config = dict(
    n_layer=8,
    d_model=384,
    n_head=6,
    n_kv_head=6,
    head_dim=64,
    d_mlp=1536,
    vocab_size=31717,
    activation='swiglu',
    norm='rmsnorm',
    norm_place='out',
    norm_eps=1e-05,
    positions='rope',
    rope_base=10000.0,
    rope_fraction=1.0,
    qk_norm=True,
    attn_scale=0.125,
    bias='none',
    tie_embeddings=False,
    parallel_block=False,
    init='normal',
    init_std_qkv=0.0344,
    init_std_o=0.00861,
    init_std_up=0.0344,
    init_std_down=0.00861,
    optimizer='soap_variant',
    lr=0.00374,
    beta1=0.95,
    beta2=0.95,
    weight_decay=0.054,
    lr_head=0.00555,
    warmup_steps=99,
    schedule='wsd',
    decay_fraction=0.79,
    decay_shape='sqrt',
    final_lr_fraction=0.1,
    batch_tokens=65536,
    seq_len=384,
    doc_mask=True,
    z_loss=1e-05,
    train_tokens=281600000,
    steps=4297,
    dataset='wikipedia_en',
)
Each number is 128 + 24 x the weight over its row's rms, rounded and kept within 0 to 255. Layers, rows and columns count from 0. Numbers have three digits each. The size before them is the row's rms in percent of the matrix's.

# layer 5 MLP down (transposed), 1536x384, rms 0.116, rows 817-828, columns 192-383
095:106134147164094146083114156110126149130106104108145121129124130129110109145120171122133170124127120128101120099133102175159070147075082157114109135141156123122129172131114152142125107098172140142081178145123090152139111104148131124118158175109142106120176073139111098141146087112132132172102113113116136083146132084148159103119158105130132170118162095127129125172136133071140162119126129117104168137115102114129109139125165087114139119129112109149126114153118144179127100083138148120154141113090149092131135103155124059138088129106111150154114144143172132125154142161115133131
123:136119106118161108166093086174096147115117134155129167136150129088133124093095141131089136147170109155173116107089127132117114117087107146131162102170153093111125124130069170132130132128131118093122155103116141126146119179105115130150131102069109107121096103106120160108124090124134113170085099133155115124119142092151109070136149097150111134141148092123110171130165103143110166129105115101138208098100150104132125111162083103132108123159094134140142112131126148108132098133148128172133183104145129151161165146168100141146125077153068126116106200124117155149147171126138127122
099:102122133120169097122129126146118111146139135168118115111107127131115099091165142103125140107158153133137104121155118072128100158113130085146158119112157113111107131134149119127136119146103153084150106102135123069182141141146127105127109128158118175115099190120146144184088080166142138119119132110128136123084132132137095101158141141128130140126116111159099131144080148136109143136162093137109255136123113166129117120145154145162101137116126154143109145135130106118134099106142123131112112165151096129109083085131173151095184137140123136100139059134108125117125126154068106165
093:123115149130109154104141080138146144163132112137121126128098130124125082095114146183135100120107113130089108126107175149125118122092094119084138124081148137158079123161138119105158118152119135112081147143134121108133119169118152143129100132159117167108145137136174148099116125146173088158082133131150129151134156121128113150088098111075102082103130094159125100134099075141122153119104090159132229107131110102149113120115124116151101103142142121097106141124134082140111124145149138151116150160122135113107119148104138142123084104142143135134125093111116148127106126113086137161
105:126088120127110145168118128153135096109146137142139086142143146176140131132120109169081099120116166143128199071116110129141135112167110128114165116132133147103134130095154084126127123146173116154128092121127094131133157130139150160117122138158096095125133159082109105107138091090115154117161135099132140128136142114122120134107125123125141112159145134106094144110134130124150112111075147107130158129147116109145138156104103162110155157157124110138106128133140109117093111131175141156117120127118156137145125125121127162179137133112151060127115140173161124124086097129161096160
103:100128096138114141140181158091132156127122142161127134131164115159132127114153138143118140114106128147106117138122120134163151118101152134120129148105100112122134105124125136165094088084160101156129124101116094121163109092143147092094139153143123140184124104102107130173096111117128149109101110142092145119077089112153117103132133125124115168095104153108143129126169174189107133150157116104167141156127164149207135126112152164088132098098106138134136125084144118115117123090170127114093100130139080087087161149138142142142113132110114124110149114123134090115100122126133124130
099:136160151159099137137123140117172093174109094108133143125149080108144141159091172120132154125146098166132137083120123095137138117164197154161126152104134153109094114102113107168145142136123119132117126120088109156146095158102160144143119124106158070106100126140143125137130135101136137141111087122157119072166148137148131149143119120138176095104129164103148080131159148112132137131163118129135046135131102107123124118126148123125099120150147122122119132107096149125134137118128100131143146130068135146151134148126123117137128123145068117147127079161105108145140120109131110148
102:115097161141109135170113154129122141112193135125133149111125147132112135159087108125091149111110127111114141158134209157132104153148144152139141087144127097110143163114147114119136129144144114173106128122065109114102124111110168179182133187129164128139140125138130104121121036123148147125115114133137106110114127143141149132118132085111117121127156198127149173125112104145150146133077120151158154119159129128133082097126093121103134126123121146111164107098112160116148132088115125131109114134144115133090129079102144105088099054105126128132150157126133108139127155156116152134
102:118126149131102124117123124107089130140128129125127157132147117089123146103103162094154075150193128102111109107091130085160130148138146073096136100073107174104125093155104131126148137148147139188162111120073137115123147109132156065121128114156085109155129177095132142117090098091118125114124172117120127132166157125128145143145153136147135121163141101128137137102128195122139133109157149133124082125118123165109141101127125131119142113125118134145146173155156155125132150146105123140126125111142133158150125080130112120115151161115133096082158110158146112156140109130136162112
103:124131129145125138186114171129102100113168087124141119155132134086107135170107183108091110099108158131129127161117115139109089096138117123126112116110113130123092109115138106178140143112133099143111127122123100140185131125118152127114130137160139155157110155114144115107174000108144102125103092130133129133121149095164120144094132126151151156109125160131115146131132117118078131097101136133125190120140151112141119118136120141156119130133165188137134097108158137106147136129114113164135155104135097129067113156146153139147091042161079097121143120140147112146133136123101156136
093:127118175102126151136109138122104097186126152124117139121116116109137096161120150105132077123145135174114156102109077121151147104173138137119170126143124134167126098115119120139165162153102165156102121146119139152182148119115152150112111115090143123067121109110195090113144092131126167138165143112135156114125130125112118150110179138153129131146190096111153101183083104117123103162128151156095176127144085127117140107096138140078146111127093108122137107137133136162106122147126113128130102168102116163124074124099122131171165129151131170131174117150086152131120139117126072148
099:130140116109139146062170166094142104140174144122078149125114129106136150151136158133101130164093130158118153156125117135188141148122130090128131123092146173189080142159152153149158133136148140099164060137088113133127155117111191110140104132180116172132138126144077151127193179125141127120130116134184154107080148113098144160160097140139146152091150172132135133096164131153156123127118157123122145123100100138141143157154167139163150124143106143152119127125118133141153122112105137130112090153166094162147145123112130107126143193124110137149122118172140151151147145158071125150
# layer 5 MLP gate, 1536x384, rms 0.117, rows 818-828, columns 192-383
113:163125127102167093126125071133092116124086148145145126135120128139118122107148132122149139153123127115154122117140124160127120128111119144108115140148157095123134150127137133081102129164132141124150121101136125152099161084094157158120117133143103167118114069119132138148147114109123102124091110124160095125152131119171136123141124117128111108122146099116123108133134107111108153135175081130109125127133116113190109116101101133144144113125139155128157113172112120107115110140170140152178114114103131131157136134144095124138158097112111153141151154114126127153137143161139135145
103:129134101093085095095120120135117108133133108147164130156160131135128100138129128100135104125107152109175135147110203146124138135066099142140166135137095105099101103143119126141123143130155145108116129108149111128130158113085167126101148115170120120117175130138095152139144139102114150172089107107140130144124105097133152116143131099136103103152118108115099126176139132119094146150108183131130136163107148109120185127134126086108136165120075130115122167143132136155116128138126158115121106096115163132140133148138102120156160124127145129095129159094093170142125128118125123151
094:111145109123132159102113119100086107140135149158185115105107108092108105142064144176151121129115158131143115108086113167166180155094143133099177135140146132137102102166119118141109084139129132128140121141183107146080111103133099148114164157151091168099105095139111121143175145171158116118126120133156153146135085151150160115125135113128125077098113135131096157116162113114106093104124127171136097087116146126108155109119150097159096077170111117119103172103084119151132134116159075117142118141110165140125139128124156107118125112093148125177123162110146170121107145160136115122
105:115132139205154137124182151085140144076127099109126120133104147144127116161147122119143103106125138146113098178102091075137129091130091118139129139157134133129153165104158148118144159112140122135122156155133111104106177149088142124123136150164138111113117097093117151126128113138100093118144074168171105099090138162107135144145136119081148164095163102127134183154119149161148111082113116160143106141122167136058118135126103149152114115120126128134152122148124118121128130136160110132097118099185167132125110124116158128124143144139096149072135132118099105096165113083138117127
100:086094098114180127135132119153145161148129176143097131151105112107129126115140127107091110144148133152125111149151114105118103105153138112125150130105116155137170085129135138090101149123095108108118131167127117103135073118113140106170129094098105110140125161119115121139161158156178113130113116125134114100137100145134136099121091115131115129111103127145123139119105122119147129126192143168162115119117151133109107121086150105123125112100119070126140129118106130138164120091192159065129126122122181150122127144142138115128161115115188109105168097134152141121125160115148118164
093:155116132118140123098166135071156124138116135123112146133129087137114135133116133130094112139132157099145106123150096160127114163138114125152125131103145162153152135125107117148131093103095116160092120146161125112130095120110108148106128152099122140158135146155099139089167113131132182137118123111126108124168092172100154141109141068171147143165118122151106104136112121125160119121146140121102089115137155114097108141131146102164173099127078145170196135141118118140131109118130150165093090132147129116128117166103105118146149097111173109089080129152117149156120166162113142150
104:149122112116149148117128110118104101138081143108105118172133152157138122103130125138133121132105150148140090132150100152115117132118121147131144088171110106130148132117113145141138107164113111151123118176083089146140105129147151158105141147126096148124133141108099095073188123130107168140127122159169109115123125080148144124143153154121098118130128118136141150110107122096127112140163115125145108118086144142089152103117125133094122152107134100123117143119163121159129105133143135136105143152147173182113151121115104116109116117080150110154151118102171151125130154148113078123
098:132140115110134113128113131134121122157137180093114126112138112111153112106145117109099167138081183067152137130143149157114171139161097162120121151082063107146155080137147113188158108103109116132132133137135107103074153081153122124179109121153100173135081110142097164147119085118099153109123144129132095134146138132109126098133142110135144126125086156159121154104124156129150165137123121121136116124100151132110117172154116152118134115142114158144114106097181144104149153133118153124122128141121108102145156149116105083138173153139138137146112176151140135178166124098122115134
102:169125146151104095092116084116084147115134128135130129135116176108100114122144132086143053144158123141132103095141129111168115140126149170084162107121172119117132105114125134122154064144112125142137120153131121103178165070157122141126142133134137100123116123171180085130142090120108120116135090097123107137135100104157100101117167127126142104109121112141140159156100085133101093130122122124126116169122120154180129119132142148128158142122102122156093084119133119170114132154129081106096137110101113126124104167140107118103121130146180093140113137105082105095153152071136153122
097:139147117109119131099162131156137177141157165138120140141133085139120156097155112119083119124107148097164141140165171132138142140130086188122152113118118145175113161143137115172101160148116104110103087075115134166112162097137121143107117151123141168142132150102133172145145130142108111092136131149192146150153131145112092165107133132120140144128136127135102163145146126117139142139119139158145121125100121138156105124134121083107110133140155112115119135126183127089137169155149115120102095159179112110101138126073138134131115155122114164127137097091094109095128160120121135072
096:123122072132098137060146138165136104127100149170139124094142119135125145104110113121192163140126139141088113147106120140149105140142110131137125099089141119113151097110149107114133154107097136104062149159110144109108132125150129110128165137111133124155133137166146116125102155163116114090157094116151127156178130127116102106120143095120156086116150165146152092154124113113120105133135154100133113182107140102100103119106111174124105134145126087123103122144100128189179130120144122108178112099150126096099165179114159132105093114119149099182131135113137196121107103129127105145
# layer 5 MLP up, 1536x384, rms 0.123, rows 818-828, columns 192-383
140:161112148134174103152109077162145129137101145154119147130142117115138100090192118146144107154159118149159111130129160126164109116135106148092066135151151113123113103107108152120149127133175094148119142175150115127135093142097137148151105099107122127125143095117158122142137136127113105116136110140152110115125125079167105125135129108166115129105136103137154098109136102151149143173141117125126151124095144131153112152174118101129151128148133150128139121137134141106120106125142132143152139121129128167155101174164108124128152078095077152136125201127112122144132136159135153164
100:138098094141066140096127101178120131153117119118145149167147140106117116142116111118112114164113141109164166108136155164123123143135126153148127112159112165139140121128089094110106151121147145112124128154110123140107141127182154124111136128178146091181175106072139145134124129127089147185086140123131127151113115105137135142102107124122067124132140131110114097133148158162102146181143159122096131106121183149084138183141101112131148133133112098163159144165100145133129125118161163131115144117096121122116187153183119112147123115161139130129141162082132159147153136115143155130
091:138135089144178139118126114152114134128070176142112161139138111173102102124136096117140175117117183149149150090145139126139102142078128108174162127142129121123126151148125157108143166137129117155174113147124128151128139119176124114093158126121126088127128152135147128158109131137130160139153177134132099115141130130139139074138122096110132135175099154124191087093147168103135134124122134153082106151114147153104128133110130122125151097088121132125138126174161116143112104145114124109124102092103102106082104122156119126143077123131126159134119139163110115086119142112132122146
102:110135131163120132107121102141107145115146156154167139147092134142167107153104133120164121115145112097114107139155118131148132126149169083157101102136119108150126103141138142145147126129125152141130143099139148122138141112144128100125144124121149132123172113107143103118122128114135126126147119163125079117047123140140142123167122137164113130119117145153112100111131115143155156163121130181142103141125173129078145112154099133122120119148132108174131150136154106148141119154078096093116115140147091120159145135127105142110096114118084153102148105111092099083146121118125164147
107:124129149136139117104122139123137120146157128150110048122108124107103134136080128111132142145135138110168135135109166111155113112124098138108124102166130136130085117151105144139147154193133151118148108159132143119155131106145140142131112057188179188105122112154057070122117107117118128144115132131127146152101133096091116102134100141155116118103130101120122090134144140105143145152076108122131106134134107116095126127147087139150112125168131097138134130134139143119076115155109154159172168088130125133108127144132128158087144148121135131150149145117137155145131157103096120126
089:102124129088134169130138104122103127130160132115124121145096143160154167121148117064101094202161124098120124161150111107155132103146117177107112148119142132107143155164107112135098141136196156093128106098157163070133129134130143129127162130133126135150124105117130108119157141111139132133137163102133128161139116096154158132129110127156101151104121097137121157124121091132112097098150139094122117119139149140108137086147108075135146100119093157125128134139128123092145185122102133139152120102132167125150142136122160155089128124140104126114166164076134156116130148126131152088
099:161072120114110125140112098159111104155109145183097125133097127170209132128068149097156150121073105136128138145136098112153134078145135161122105085134107083123117123115120167145131139144121124133122109141126151175135153105114116114088108106123114151108115131134149136093141139143129147134102100191131094134151108083109160133167130141158110079110109105102115108098119140086091124159140142099116113126114129127132131102138177129122082115083087108114109151127144115128119115142104130114152124120117164135118114118142129085138159098102122157107131091121108122089137139144145141115
100:152119151149133165111132141124100157118144085135122146163175157180158138153119143184086088174139115132101125133170071127102102143131111129134094125129159111125142187142168111088117143154117101103126111127144108102161116161141145157132138143119118130102200130129119077099097126119127086133100060130138112126155138134130145148106126150176133160132143104139142145158140142160162117125121106081141137130126139129105118098142110083145110098143139113141125151132101145161101122095116157152121153120133151097128122116168141121111093165129148121121135129113100183054097127101113141110
104:126120133145105083112128096101126153128123144140130125131167110154113134095112129121134085131163098152134093097149131132124124141148110142108176128168139111141135092115144142074156094141123095141151112148137132121120116106144133088190137125134168088133088124164156116141111119142146169092148164134133106131084133132104158076103146114085184148153081099139148171133138121098146109177118123145160132183097126163132087123117122143137153173112137088137100147152112132142130173136134119107105118107111155104128124128127106104113141131136145107173115120092092083098126095160082146135
089:136146076148146112087152086125112145100112101080144111154143144153128140107122125144134131167134115133163124134143142123145111107099094102125113134115181106129142136128137122053150067118134108121164064122118097086105133149171077119101119102115149107208105106130094112122136149116151114096086124138139077136104125137106128112116103107110162101145087168104109154116165159138105122124104161145156155153115166155130159158163093139127146147140131148170109126130097112112146125123176166146103122146144124106106142131140120137120086122139127076129125144111163073107139093158147127128
092:107097130144155085208115125133116166179084131104124115128131181148115130116122134135106128091141125121123118101111106132105124119168146161111076186154124152102138175149078116114131125134138119158107113098155123146158130110150118103133150110108118082121161146059184104104149103131136101181124180121121101130098131181164136102140117118126115145127106095115119134130093127171099130141167103137109147099133102123135154104089123086114116130136149133112171140120152132123112160124120116120149131118134136087152116129129098089152145112153126107108106150109093128110120097121154113139